Each number is 128 + 32 x the weight over its row's rms, rounded and kept within 0 to 255. Layers, rows and columns count from 0. Numbers have three digits each. The size before them is the row's rms in percent of the matrix's.

# up: layer 9 MLP up, 384x96, rms 0.215, rows 244-312, columns 0-95
# down: layer 9 MLP down (transposed), 384x96, rms 0.309, rows 244-312, columns 0-95
up244 095:130204118155143117104173167139154105093083088163137140089096129106136172158082117139185191144083127178088142124135079160128127084125124114103152106102056139130135115125105171148102161116110075133208076133167162159169176141110160168112163186117102152131091153157101134139094146127149064130
down244 103:132127138108086088081131098122065172124155155162107158086143155117083089199130148121131139076179119068156140147122130132153118139089138093183156146140142123174128095125085116112132123010155127084189133100155103137125159138129182097183123120093201081127135122137153123144185097141110143118
up245 104:120077167112151156116114104098140114178112157141157162070097085162141148112136131170122114143175187162117150155078121088138142114075133120097106165092192168107111128112106128134100164066174162180093103139129113165077164122181094119135101168069181159172083126113073124065139106156137093115
down245 101:152105126129102128135094201072137163131112088077137136119119132154132143180154114157129139108140146117065144093137154143135126082117145126103065143149082109142109104134131096105141165062160181118112130149148131120133073141108192173100075142123132065120086103234146133210091158167170112129
up246 093:161153136195130091110089164115100108118072137122146129119070152119131142121127124112105143176106084209095112066072116128145091106108129088178085114176095162156101153128179115133162114136138060116160093156089142103132095109146110150200126160120174149124046102157168118158120148174121145175
down246 109:126137186149123139093137110143104120173127141185120081137214131135096152197102072126095077112191125135149082143151160091179169121133151104146143154100131112108098090137167130118106141052136117155196096128153164167123046119110093089130128082122136065129140140148125162106103179126126104088
up247 098:138113080144155159147141136043108149041108150089138087154095142141171116176129169124125120130130090087099150133144172136104119123166107110134151098153043096160108159129181117116117168127148166125059178131149117131111112192163136124185086142151117158183121126096095134107166188066108117106
down247 101:147133162081125133167159132157127149087117111103156148159031111093140145150157112109154131124071145142087101151159129175080106125148127121112131159081122174144098101102066174140143101209151163076082130111133192139091150110158140153148154194110096177100133128143109084090085060124154150153
up248 125:148133129178177085089161119142090135089138098105141141108134150119143155105143170165132140084089194108135090106124080088121111140080124150109111072200116128118115163122131101126120147142151084140117137211160140149161087209103173125083173093140128141155139147041082150149104092176166095105
down248 113:128147149086142086085079117173045138126125140070093164191181219112144120147146136139126126121140096106128168209197123101105149134146087119147089135133129173094119071150162133126108098143105145088121108126127136113115107151186110136092110147126129127140085127153151199132126140128049075147
up249 086:097086130125124134129169084134097177107140120133073069097133132150121095079120138144148161115144150114131179137139219043130124133087115185113124174157161230138138118141154148154077186095147113158085051169122138142145097151100131151116103160174096159131157134141133084136095115102119114106
down249 087:161128130122144158092071119169104089104115085198142162109195078144152140138127178146111150132102162139153107116142101130118147128147148136093161162114131143117115169148161127129068084051060108116147161111089156108128093163159151139114117105077157124120095079078143179135104143131077168231
up250 083:092152123121093161069158100096168161095147105107135103116169070123145047164124110148155087132177119141137187129122136141116137145124181129076183159122127112179111110110048133142118095125154063138128156160203065144125131148142157103136157150117122161148142119114160161063146147165131054164
down250 091:130122066167117127127069149138107128153110127177135111116255179127122145107152112164142127126125137140174090066139133072094108107170146132182116120095087155113156127101155148109059128118125106111157143206114157119124059081150083123122127142125129127138120156113132138170127099060159118177
up251 112:113110108043100124148114156078101155141098147166126177117132157154100085094125157114151144110116199148108176107158173095062153100117100157150118110088104166094134110112102188105073173155148192111135145127152093150162139083170089062100116100125136130133142112151093157169113094136199176140
down251 118:131115115202173135136159121088107058171125089125146109125164125138108107163142127101149154113113083150101089111046143112154140150172117125138072150150157131155126092107185129180154088186125062098141066185145101110149106141055191144100110132133157151143171122076168119092084145147132131124
up252 102:117118083103132148139161148135120068125163103149102169108145163185153114075122154105100135107085086162173085097196149145142056129068140141121098095072191112133123116190062151102122144076144103157109073100147135127159159153094162156121132163101129119130179169133112204118144145161097143141
down252 096:154136168092178096178092128125095149091093183115136134133051171108138121101152080119174132149125179122156132150155128082150146158102118093150082116124120155117156081089093127185045132187120177115108150103136123130178162104194149138146162136063066109144142104131120149098149140146071089113
up253 108:155151099098095200096121094070105186099089117152169155075131186133111090128056103164148117202151158099144088156106113068122160152143101076125135114154067149180167144122175136112146119125120109187100137110128115111181158109126189127120134123131098117171125126086164071124103178148128130115
down253 107:126157127130158118101147145181170127129140087158121176151100123100129075115085158151095191207144095130140142142160109154171118152086136146115111107101144109160096160162120115115073106086191107152125156171100103142143152094132085122170166184128176116158060133050123077113118133079072119077
up254 103:145139108121120150049166131152110157115182160090172125130114132122109149147090111124092077178086110178138113075138146111139106208069109148129154132084093121077142136135174161093136117156104138136130133190120127214148126118172139112161068139120094192105138140079128166138098085162115103189
down254 110:082124139122200116176124150102117112155073123122098117166129124180130106160148083144163104131108127160139152116169108063108117089152098106149126141189198113097158079119096127181125141160142135149136135135124139084123024121073121122075173131104137166069114182102172141097122135147093155191
up255 085:102143163139114118129153183110084186080104048087127092115106131141111102114215089082120132142143175115127096156187117153129103165112146097131124137152113126141066160139176132083137164141120101109113157156172108164118111140087110080152136098149143132163138124059138103095165057143090185187
down255 076:100136136195138104147123128186191158178104160140125119155109137125085169063106100172123136109123093137161083128126176080116141129095147100119126145105164123157133062141155119118223114179109139108152123089116063093153171178127141130098140089128171151061149063096121145105112082155099140098
up256 103:129106101192060143153122165137132158113092099123203109135092115117155142082150185114116168111112143163135185051072118188131121136149143113117145103149114139082171131085135112163134103093084108072093140136146128149158130209104131131128115113107124107096162084200122147135120175091125174188
down256 110:074112133087148140146091129193139126162112115081136073127063144156121159123153125110107086103161102065169161103121167102147104126132198122167203131156149087047153142095155120083114134140153086152155152120135147192173165146127117153158117108126119060105140080180116133123134141068159129101
up257 108:133090113156136100159160107147149143100157146130155107138040162180171141117074182115088178133180145150117143125102160065100121133113132103126151201095114092084082165155164138112123123142148139135116150200158102098127167125132128129067148184145059092092194091109144121175141131090125096141
down257 102:159147125091154133169123136155141135113122145131129097129150131104034185156139124095063142135154161134118181138129096109172188156147061159111160104132125133153109108173141135058134128056040114121134145068121132148093140083164128119139103172078097132212108121102117122085127156156163157126
up258 098:066136141096175141142127141177127163187129129065109112136144100118114122118105115137157099070139127142164121132130140167147090174156068153100132147107156193094125127143125138103054142163191088112124117103146126163131076101135084150212176148132150114121093078125077090157106168141046145097
down258 097:162082163190112146105097106074125076134116119160182148152148129160111071115059088111153133120125162098143090102151132117075200111101132091118128132138121087120089155158158114178098116137157169185094072168082118129174183195104131123107172105158135138140104178115143147151136107081078122156
up259 120:140142110175168091076095128115110120112119126054153132137183107180064140152135142145124087138125148145117115116144129215152098123133122133057151111174093161091152156174069123162101120090112201157147165128131128161079218158102092119079123107101083098110130104130160124146090147119159127163
down259 139:113138163106146176102093115176152161098085153147100176134162177115084109133162167150116175119170097119136092058119168125120110147137161158089099125161098133116090125084131153099174141111094128094154090126137170179163179109040115129150061078089147114142126070106138129076142119177159176117
up260 097:125116135153117099177130147125121145129147157106090108105116123149117124157181164107121073079128137156155085059148146180118105173152108121142157133108098147145158145113141079153108168145149141133208104114165060166169143137111146090129146176116164177129099095118084076099046074159050172105
down260 101:114148195111119163102105170066109123110142137149131152095127127076156120104122139179145084137221138123149105099124139141148146072116081159152114142132126082153152055118151096137130187074191185139156070164170155140125098128051094141122146093147122136134140122136154129088108078139190092111
up261 083:113167171152079155121109135074116132120134090154092111137087188171134119088121148146182116097149191134109114096181087094109102147141169082094096073136167153131128124192121080155110134140120087113154115070111148143107109135141161161104104214159134138184131094164136100138164150117196067093
down261 079:102143074145108062106117180145123129163140146179136058125194157176160165190122041092093090098111122141110134089148243097135152120130149159099151099139089146086133156116132100135105094119091139143187144135090140117146098104149184167097128113139117079154103122114153141111131133146104141117
up262 086:137097158068114126118085181099087070116102168150139155162140137136089105120162110187138116131096133124114139138127117101083124068132089085056183148076104188097121183099146127124222129127158137169122117141100128133174104098125096159105176153150112137149174101094132183171168163122136112077
down262 062:103166086167108109153104129167168153104174158091106184138105136051090161116107171123108130179133115125110160144168132134123082108040118098153101109200113115130124135055139159140141143133187124142122076076132117114099118132141158125077134166148158137086108124181131099158133175185062145090
up263 107:107154093105144118138193087132169094087171132119103152192114132101140126155120125096098131138109148153139121195137077169139071106112154049118135107103108119139116101203148167103172108113144082189162086151182151129131128159146196099113111116130174098095126120099114074181165098161079087136
down263 104:070097190082157120141079140113165114113082085029111159093085109152150125090135118168147120147138167124192151070173150097142159149130107120167124166208152152090115110100121140123101142166124120135078163123113108176127156130153160115149136115132104136158103181098109068147113173104155066117
up264 092:148121091085117152152160122095162135124188112082097085142126064158158133128134162099172100174179127112098124091143175123127175138143149096224043128175104132112083154133105147102126130176114075097150161134145114129160186098155085098157126121103105085119132134174135156105125049149118156105
down264 085:119129134159146128133087127155125112138199080038169190163167192107094136093149158130096104092115104123123127143129101104115133168083166073130150152146133130071142091116163112117071110179187153142117151107161132130114104140174108085079176118176138171140105158160061141132092150141070110097
up265 077:104108165097117149114123151164149102181144198092055095144153151131139140157157145167127146113111087200122083127132109151094107141159119140120076126177083211109110180102091053148087129170151102141121175103073087096143123161158094144130081113146092155135121086138107104167135185126091137119
down265 098:063132087154155187178165158166156110114154140089143097165015137120108167096102149105121116108161134158148114146103161125126099159141122131142196058084138118111107137151154138085113158138117137099140130112182164139117152085058092154194123081154122156123101141110111143075107130086152168096
up266 082:108120122126157103121173148108114101078130118142162152106084187092140088130064151103117146206117128157137105119158109128149090127142206077152077049099104129086104139150154122118134131166142116080175193101129118169103150134140113104146076055124142137119115135176115125067107159179159168172
down266 079:138096174191127088123133182156169125135103101183099123133126209141119134176180100126165125136164108122188151113114127106173110115150143149152141119191102157095150143107111117170109112039053131143105107143080112117090085062073106121131131142129141123123132122121143081116106084137148200075
up267 088:138159108123123116169132110127095115086130128151049136161081132152113129144139166166099169148087114109161148137122125141085159176098096115089154118132194173143089154144134068132160124072176113114151142142074217118185130136144114124124113122071124064161132124195118128144100159096049163171
down267 093:173084147122102162116158085090127148152097178105117153138141135109139146145100098072144117169128131152131086161134134124190109127155099134135123120122174109089144133081143220103125112080106173114159086123174044141130091102037181123129151104101127163109152121136152081085153126178202147130
up268 104:133164130142094174088149109147080109121126135098141105142088178174153123139136173116157189204170100100069154178120212105145077117140114117158133125138127159119143091107084141110110090173130129127060112124080151190094111088151138121154122138071173094083166091090082136124117074160119123120
down268 111:180188150124151119087173100134125134144129114161147135093133097119207129085146174139072103138150144136125106126146111154189060108079082200097110120157161158118126100146093124092137138121105147141084135126083191138093081109128122175180104120121081135104079088100139139148164059145114184170
up269 085:128112115105157131151195106199092187105167137117156168133147073129087132098160106142122157129148082143141065147172093110141199148134106119091130162117151103113083077130108115133162116125142099111063153159074142126133163135047142106108055209123125131088165142152148130128142113088124178103
down269 079:130173103168097073169134136151136124060139160098162129124122104159174129135123092155085123149119110148140140100204219084095148126132101164111140169126111107074205146126148176141094079164075117080179168136088132100133097141132146171066136121110108089120129126107164140094162153083084143115
up270 115:161112143093173156153120119093084128133125170125069120117145153182189136071171130149119099093102121102124108058150128109074084183150155148141097097155075143165095129207085113169133159097128159128113107156141113114176110177134134101113196079172129086128085143132197106162130104165150130118
down270 138:147113168154086185160199119118151124110144055127097137144107101092145126164138137122086152048109117118079146111146115119084211114172100128137177171117139155139153175105097080171133075164152113081176109122131114107102093152123137094049100120147125109167152148160188126129110104172152140095
up271 101:168106150110155105144138064144117147067140179115172095161115160138134118095153089081104097158101118151125146099114093119087146146106149129105044191116150113149146093131110095072149130118214093139158078124115150141138141164232114102131086111097166095138142189155171130165147114129164107114
down271 098:171138177172112168108170106078127129090145100136080149092178120141127104168085133105125140100098097149113110112122140137188123149119143110094137127164108181131069177127096115183122133123117145134141062169131195096118153146096119151093134131080118165116123136090124201110162102070039194168
up272 085:149210100046164147125131143182118111059176103143167137142097156135112113157137126070101155115100088181137126110135121152127099097127111084075149192061070139155117135118197147162143099184113140089125090147146155151117186127123109082129183109091143157105138135111160114084106122132168120115
down272 083:103184136137057089125154125127125157110152135169158137132157130166168165138127132144094108165139079177212119146133099107202105134108127077114116170080074121079133131168097171123149112064106089134172129130097172092151097107131095145164164092076132150172100087170100101147138133166087086099
up273 116:152097128148110117153122127161177129177140136085087098087128100120129110135124096108115096147080133163136167087121125110205078109112154133063102171146137122136167158115144116139120131137159085107143144143173121102211146129116037139127084128157118180126151056079051094158115148102196153156
down273 120:120161134140115121108162122088096174057098142077151148157014129109123118110115197187141140117122139142074122154144141133081182126125129100161151139118089083125098107146129126102130145177140160130131113084121147125103087130169201138144187091097164111098078155152175138093144180148069126153
up274 116:107113114097142121077145093132113096064165144124115066168074114181148104168140164098113073116134112122199109103102126139096135183119130157144146179128173098136192127184105113089110142090139081098054115130117111168090179138128138143093167193124133126115132144095146188149177155142141158180
down274 137:141162145056177121170124038122139121174088140093129138131100130108070161137142081177125156185106174139111126152131168116170163114126150127130073131142114155158080111121107168155130090157161154187184141141152098085148139106087100136148115041124111131155132073160127113087110083100173100110
up275 097:104057128096109099164146123145114126101117113096124104135083175111106069098183150146171159065115139115163151092106134091076107154111105139139102194099109168108122197130131098091159132118129159166190130145081172072147146127056146124118189173131146128100144173166092154162104140142126064145
down275 097:091142139082149194162141154152152135127161090101160130179132120130148173182084140169110097138054148158119156137106105129169103110132104163068153073071144076110100083131099128196123135123150201112151124112115207109171084143127125117135137089114132153132134098106078159105062121144080126157
up276 100:132088068072141131127123123189129151113168167142124146149173121119096140102097136121180140148083119129094107115183132140047105222121179155163135098156086185147097160134110109151069103109090118137134122122161112184091170114116104069067088160137135090109150160157106094094121136127154118179
down276 103:146119134146175130137138171050123106151100146203147130127159057069125147143171101105114053141108206105148085153136134193145089097120129123122128125119102131109155067191115139107125084020124126155105170162131120137152112146126120161144144108141126120173140107088154144126110135140124165066
up277 105:134118107177206101144137138143063123094134118127111101114067141151128130099123143163147097137101143122122103120152164093140131157132172178184099084116173087126114097162166143101124234158125173062144104116073147149159115095164118113095131161094150136091179113119130133137096130148084041173
down277 091:120149115119089088109149162150160151130126121119165109123137161156098134117115190111083134191137102175100120126126155121161121130127153089131151182177184126076087101113125086101103153048082173132134157110146133173087087170117033178100185174113081161135050128127149123130105120148142103120
up278 107:123149193134163152126073150145084063173125164133151114173113085101166172088103120152164121157129169102150140113150092081168148079130114079070121134154075123093144118170094052095184135150151148140124120091112140141180157141199138158172127114072116094107144150073124166111125134115105083122
down278 108:112142147092138143167142192198082210157104091169101132129133130109074141188106066148110157112134103199114183130119155118131094130129147100134121099165155191142100090115094068151129096122111063109145128146084087129105136116156155073148172153099194116096153095140147110118121132098143165098
up279 110:107141144153156137116094131117082198123110140068130130057171145112137121094140131087145079098091180107179139061110142111107115090130213143103075144077122139119191139131188175152124142155150131187143085123140122137189121135104147100095133136174104154079136141156077081092128101093133161136
down279 121:134161174145126139106170107135167134140078114185119124184220127092091129123109166120120084141104160020148126129118110136087084093173058083176182107128143114095134169160112148139158156160119145113125191161099125133093176153097108098157115123103094120143121127124138099133150078098154079105
up280 089:152179114128116112157079129129119143152149123108098150121195108114071136093108131107147075134153180094153152144131073118133057084167105148129143162080119136091150204163127157116120100123134074066115205159162097092103147115149150144132079167113156178177137079094131114111186089120146085152
down280 092:203129179155138162146154170137097106083147111075144109084003128090162137144118146135069125146059143152102126106128209131106173131118174144110105107086126155131111076148099098120092110166125147153131093129166168166142095169161143120134116135119107101129095172096125126134094166168095136148
up281 099:172118122147105127094184112128139174101110139173091120147109139153115070149077084161177129160136082127112074157109119138100134155129153129114068151123102136135082134106166122119117128151130133163088134134182220141056145094166108118182109131197144150123201076134090152159082116069122136085
down281 092:124059177150116183143145150191095180104118107179125104100186151141124120103093125136082133116126125137176081094101109131141149134131129072135155117116107126138093180189202083119106175037109183159150158156098149121130137149122084106103163116094136142108124139133135137161083116045094153123
up282 112:128173151123044163115080112113082125108119087131139122172118175163117105113127091086207118131168173139095079102144162127122080173140142144103050129117108093122158095100118145141158150182185134133113111158148135120167144114156147158120028152139091087130101153150163154121110108198141101135
down282 114:102117152133134109155157076051141136139094147170113109153184094119108108119181136164100138127162069105128146131084068112115138103101100102167149124169127120141105129200156162104106176092118115153073115169076175108128120101207137044136141124116180096188144122134143119091166154146120171093
up283 086:140145143146186177150136168101094109163144135130147138103122187198141161161151135083144127103150077080110076136105126134105142061105123104104163167141106143141077147114103154051085161182094091100142142131168073106157120169112161121137154113127112091129109125091119091109049132111117122222
down283 066:132103108223097118124132076139192133186139116114144144112120111082125153106099108201161104130164107152152115157131181168116078094132200127139143135117075152158122085134161107141156087126165154105126091120135111071062116117144106125066123133169140101083151132150179132062161106172108154088
up284 099:166165096187111112124143114127128077144104159165130129170113133106136157058087103094115068118143176122160120119158148152164107184102120159131117111080095129126151109130127148085189130173101128142196082150128181102182168093068106198172112102189080098128137089108087098143097122143110115100
down284 082:127149135129178162113112077118091112121147063136110121080186056164128136159106107143142130130139161075113130124106080080179129078136151136089138104118181134087136167146106113154130161106103122122078176147141137140077176144185121053143128162071143154193131121091153171089159103084163165167
up285 082:100156087194108119025135136152148130148075085106074109164094062163162146109159117149145126107085105218146109118151147119178188160143093175173153116096078145107169134139137169150148120097132141122101107183148105163117146091183082110111121148108130131159140127151099106158143091137099128101
down285 088:067140162104139083124159055129147146161132163141125170105248116113132141112102129144139078063157160063101148104125082150122118151062161162170163134116127113130160118119089122118149086166150082134193188159118091124116180127107139129136093101150155166150103086125143123099116080145126135106
up286 083:115152174103107201152074178078096070123134181131114119111137151133105130152170088102111214115151118088119079162118173124085103068144134138121134188105159136136157159090065144130078126145080128198111153127130132120128138124148099077154118147116107159119110101126066107111067172134107136180
down286 071:122148113164108070157069178185164119084186122076158198128142183100100130107131183117113139124154123132103160141174159108156062120044163093081134118142096161146114126133187126128137105101148136100124103116150102073109120140139156098092112164156161080068104100167157161156107132147093112152
up287 115:190149128160130111116044122163125122164161146117061179106094141145114165116139084135153113107049181155115121126163149086169129126120125116068089120115093140127107138165182102156092109086137124143121159143128189180144152130139130111166136104127151130125101106173181136068067166187153067152
down287 133:123110120103134119164118168089123173058073173082130172092093112092110115147133133125146184156159108179152177097080129184176142127089154135102102140194128093094128123175137197096102092059157127078107143123185120120173174098078122113142114132146178143122127111075108108140168115111157149114
up288 102:179092110131178158127105096076162082147174175106155102127133095132117123130096101169107115136106143085136121154208144180201151100090150111116137177088138096158121135144185149194106155049174129107138142184088109106103142163120167141105120139105105096089120156085085148167100136127069113130
down288 103:081161151165070112116134136108129089142077079070092144084125125141146123137116148111148153138114090159170140128106115130056149150142087126154094116157077175167174180143104156094168123236122136131113113099091142110192123119190137147124156114122127058151177094150143072137159145139118092098
up289 089:084103098157101144158158101170098116112128122165116220113138153081175125102131168172146144082101146136129118114073169110126100124131101116158090180133148149140199150080088086139167112127157150161158079149180116144149171124195147106093115113035087128106130091105088135120141183164131126147
down289 083:138115158155128094153173131097147125164126131177142126194154113119092103142133108094116147147133134162135070095081048157117146143139100126140145145112057132154065072112152167114144199105150180142120106094181163078154099118107137145171138114122088088141167137231105132138083112144085112090
up290 085:152096084086137171057145147119177154113156134107171127041086168085117125134169088166185118175156139118115076153131135158121093075092137140137112134142208074148115187177135167143174101135091178116124099175132157143120110160119133094107125138112113133142162093081120128112131169083141173102
down290 082:141114176138091093109134143130115141122144132172150113125255134150162090182114117119097077118156102147170151100103118082147128119116120113162116150112129103108123121130105119125105104060089148155175137188160120136114087108182138108108110075091081087186141171137160157108153173151125111065
up291 087:136108115122151081096117120072144146122173112144162164136148119128162121075091158211138080146112161152145096137087097119150168202167115171148133110134124119040076194146121087100108077134087100100115151116169094078133153105165079137118109133084183095090118147139167124103137138125192150117
down291 062:112147131109138128145110093162186197165127131109109103115160108066138225108149141125099170131150111133169163108172108161152068067100149088128153085135108101166124147148109166168164178073141131104121094079117134069094126092076159124088103173178139125085133127144080109141123121165075113134
up292 091:133130093111136161099118134056198142082070143108179064148142099108155093132176157144108108149113142124097194137142090081062107159132168078135148131121119142126078114104084134179166143150080113116106116135113115127135175142130114159104203114112181095105125126197120126094191181155135150112
down292 093:178115098079103092139137112194126141062130152130097090129143194121136141118126134090165095124134167092138158167117131095113162156112146075120167166119165107116143140101157163107116140104173069109135090159176151180184176125163078201092098093127113136159116089091096171047136123110104099134
up293 093:121175106097097152120099075207111138078171090161113173100127120104118139096160077128069125134140104140107188139127073127125136118152119110113123104153062189150116172126112099088123152079080116141174131139165191147152137116134146097181153140104120069164179157152129141199167098109131139184
down293 093:121114151150173142165111186141140161107164114114120101116082176192074085153072123140150144127095182148120112168083188130197131137094131135128050139168081076092151120150138160151093134142102129096120122116090144093112137071135132122166150169137101173072135162097106116167160139089064083118
up294 119:118113086120126094152106163114074134088120201127128141102097127143122097128155119131145106152118198156119177046132191171173177095125147093157119084139169176155122139121141164148031177156089112101096095119122117082121089121117135160119104129114122195106113129160066142180097127149116167144
down294 109:083133120125142109169102155092171055114165150155152127115107112129152160126154135145204127121104145178101118104103171166058166085098132105124102128100079152074126104172151197149086054153147122134135123100120119153094076145109168116103120103156130192134170119108114176174064109113119182146
up295 080:135147148145162056122151113138114091181084103146120147116143170103140118094098121144099137114120101126065107155151119170102076144126107152065170190128104112176141083092157100206156147138122106166112105134114184180203102082130152107102111088104129195128152080091191139160134137104118096098
down295 070:108132133128168112175108155130161137125118133066115127125184145070092175123081107112167112152172079101152057154178147124143091138126088117171127087178126144143108145071150126121152125167166142116146121064179164039118084095080141131136076134138161196104171099140125118120135158167122126075
up296 112:166081160174154109155135111098107124117158149059141054131145147135147141096091132166107115169125112204141101178180115124179144142104106094109073114066142158048113068155135163126147133157122114169133104088117123154127116121087133195123201102112126122146156156125082158079082165132128129104
down296 119:209133110138113184113088135129117108126131141072159152194160132137107148114074155077108130113107111169095131145204030154117197171138106142135134114085141142099132122105144111105192120177084121141118124105146136157112113120126155107094171088133138190069082151099113160082108148102150101165
up297 111:105198156145136131120154136083100167130138101076095156129128080158123144124121070107135119137087165166168134142073131112124179129100179096114216125157111041110073153122151100145132167184074142135085126164179111130096096091173111128182137108104126135130185144094097091134125145170086104143
down297 109:142090108178160160175175169155102109107133100076109127082045122124126112141164151124133104171105114083095092111140169071154119163092131089104122105134161053088111148159159177154116130118136139152097125143157102128185084120147171134112162141146159093140053136212147120127141133193087103127
up298 094:138059158145154097176108126090129117120127129113128183174176177133162133072095115116095078165123122181155146126147103119119116177101134062111101134127096134166158152165148138161127152074058120130154148123120144119135107163040159178154188135131124131123150022154087123124105147110123081125
down298 095:101159108121125110120154128112089127149197121117129097164142093143048067097138116179143140086154146146122130158072111194185125121148107140134101128155111160130105112160062140154137136216170110168085077113148096119146104086144096052110145141174125193132092194116132101145090134119134110150
up299 124:105066141193150135132136144148148135107116025106074150100101139082197080125102182072143143168139121173123081141124127131103179131124158094146232122156112144119103126132107171068153127126119145138087119098118139163177167152103126129129088102161066139138165115126119164096121095154116104135
down299 129:120073133204103109110107175159129061181167100136084108167115183107123137170130132092134101177080123146146045164085128085101122080165125071147184108128061104142139119135103129134133112118165096141155133125100159078169161183114118085107177141172187119151152095117132122133133140139109134159
up300 116:134139125116048150159167165134156113149148122092109153142126167146166095119117085127140109194103101176119169131158099139125130151084150133150126113153139090046131100177163117154116134118093149139108080176072140077089111173124168093197129166125155142096095154092095101102170168143177067185
down300 104:153133144079128112146160106113130120112104142120129071088126092133153128152111060118185157186162215138109113138071184067176164145074147113092140117178155169140127128127147193157164115123146146085120101114154096150144129128100151157124055138067099088073150143130119093143169078119144154100
up301 087:164183099108090110100119194139077141115135111076128148133178142165141142155185105159139154182123126097113165146062183111120164121125116114131184123096077131144145120191110105115111138174096094069066102094128081103149098108114138141174132155153100114080169125057070126172117159161128106106
down301 102:118063095143072125121119100141149109160158081125126150105224183135139135166150153088155098147132130090157083095156082130186101115135087138151129136176139121127157115078178176122139144107138117112137120136138155044129180102074156124161145127134083192100178119121068190114140084105115132106
up302 092:115111063145086080112078098131189107114094132109100164162195160152119110151067142051121087151142132110163116146163097109114098162102155113137108165149134151122110167129109109124173151184141132130099162171161093121101153131095082118159122190075119182149110123125112080059118178101183102105
down302 091:143119112120105107097121091112095106161121127109160157128065145102151173119192147145135155120133090115090164130127123163106144131160091097143173126119169100096144058104134177115121095178126090154145067072094112162180176161150186081136183071139121059152107114128177178137148120189087096119
up303 118:168111142077083101067092177127112138173095132152138160115134085140143174111132149167125116072132112166143128095107141121126119130097129065151142098121109133126130182237118188050082203178143128162139143154122132120129161113111108114170160148138106116112089107122148055121096165128145105076
down303 134:102153112136135114102119078124118143108082155165157143174123105145125131155109064075152132109155149111115210173141145108178086142122156091108100148167150104153086121112082112169141073184114129131054108124116101107181169122091101130140109147082092100153159113140081123209191090185136146161
up304 125:103100091149143161148120135166116097148114171140167082117121140130149139121099117184129148148121136132053096107131103120113097140139147097096101128082145130145151122179194123062148211138140179085056146152127187101134162117103086070177088077134147126151117157092111145145166127048187147121
down304 141:135133089149135166143182171097118180186166099143106123092133130109108114131119124191159118093140124112111126170096084108125089105165167162131112087139122095110111082069121165099145123117072114106171179094161166156109128100169066131132144170095114085119081119131153124112160201192154169047
up305 092:121110100147169168189101108144118088100110151121105138094129085166098102163155103132202135145126090126187168197053138115093195158121102146134197114110131133144108085178094091089171120119120156118103094124135110121123107164159113171142078155142108129129074066094161166164129080138140092098
down305 064:110126099173086112125101091192159180150130107076159205104165120079129182067162143152136049126109118151140172159109150134187072106079165115123145129104130133143108123099142167169082115117159139115118101142118147110102139136117175101050121137158128170086102128177107085121110159190110111135
up306 089:109134118114152095131136124075113161101041138130123102129135131210144101113118133152068135134120174191177142192088143155136100120132128190113186131057121146075117153086131106159134080104150111130116126108192094160136132158153128116120098123132116155158082072175095129080180158130138192108
down306 069:132148108126101105111123092147172095152124089119113182148110114107140156124160114112068152159147125136150119119157115111169078111150169140134127125158144178170196092027120148131161127056135181111132097116134176106089139072112149138115121218140109192044135098123107128145103079137101161146
up307 108:153129108130092116170074093098150136086239147136158165161096105120128186184138194152139131083114140181111133181159091154102097090144096113114116154066108071094098155132162165174140166109130072133133178066146143079131151129110110110142157100147122120147135108144133175109154134112143086152
down307 091:104129174099165124121109095138082161153122066050171159145120092110144117114149123127116138170073137132124069135087082189141072135140112134129043127130141168185161145138094161114104154189151099149123151150161099135210117142121167105086175163093112113168116096152142118154095142162103086106
up308 088:130159098189140078105108105061134116142094133149168137144071086138170190108185057152115099099191121124096158120142109075103128128170159132112130136161108156136109131111082102135121136213107201138161192120070135100126115116121139165077152119126145133132126110075112162183158142136156135169
down308 090:136119056146091134102145042079127120164152108111105163141137138160205117098173080127092156120144124162112136136120141114110182083116135117120168121081138135120144153168129123149171155138090073137157173107098134141061084147161152118095184129051127077086109166094174156122159191115127118149
up309 097:078172099149134102114071134130137117113179119134160143128078106173178152122147140099042130127130146108141164112147188125098176066149096119104108146147085094094142088152119108176122152109173129116067108108087123147143152161075117112178142195128133111161101131073108108192100144146198172159
down309 107:145127127090146121144181082156078167106122158177121065123196131151142089114131120150196110096162123123142147185158126169102065148117101105122113172217147131118112155170119093105115181059070157088116142102133104094169165111111098157160097138119131170104119059153089112165134129110117123113
up310 109:092149140126091121115072121106074120209144116108137148080106082101134121156174125130120136130140125185085131093129161104179138138086194171133132123165150161071118167108107137150148088141133172123085114103090170108102146153110158045139114137148183123117137077087152129185154085099117109213
down310 122:141106099125096125062085125168122101099104154131151104118216117134121160180119108130145122100190195131063097145118127150123111151160075131117115118131214100129182122041138131098116121194108083131138147111148101109088183136127130137090075100151129172139116157125118167114180137187135116108
up311 112:176132100175158133121120099151151145141131100103100140133176108119105117118079184128096161147045076166144144157146140159166137076115145074073121148113096075182180161096152147156137137131125117157176096147068142133131112196150115088141144152085138066067073116095157141151140139060125129138
down311 105:107103147135133153136144119138085113141166158131151169095107128078170156149105127138157117123110110076201157173099140164194138142106146064131089131099125078113146141116135188151162117091086056115184123091168148155141102116087063100207109152063161109133133109086107135130153189103131129089
up312 100:111165103126173154139104135100111147175091122128086125156107137185113102180097192170080129098123109148105115177091139180104160062108098142189132114110151128052133107095134151180166099080114105164125159140176154137153165109154110120094080122075092140174090057111138137166159103119142164159
down312 064:107174102162087093204099093167197130141084163047145156158103135086127162073105161150119110163092160113123137170147129126118051112051150127143150094111091100164142114143123158165119104157158129129090112118190151118082120130124171106106098143176176178090130105143117158117106117168108114151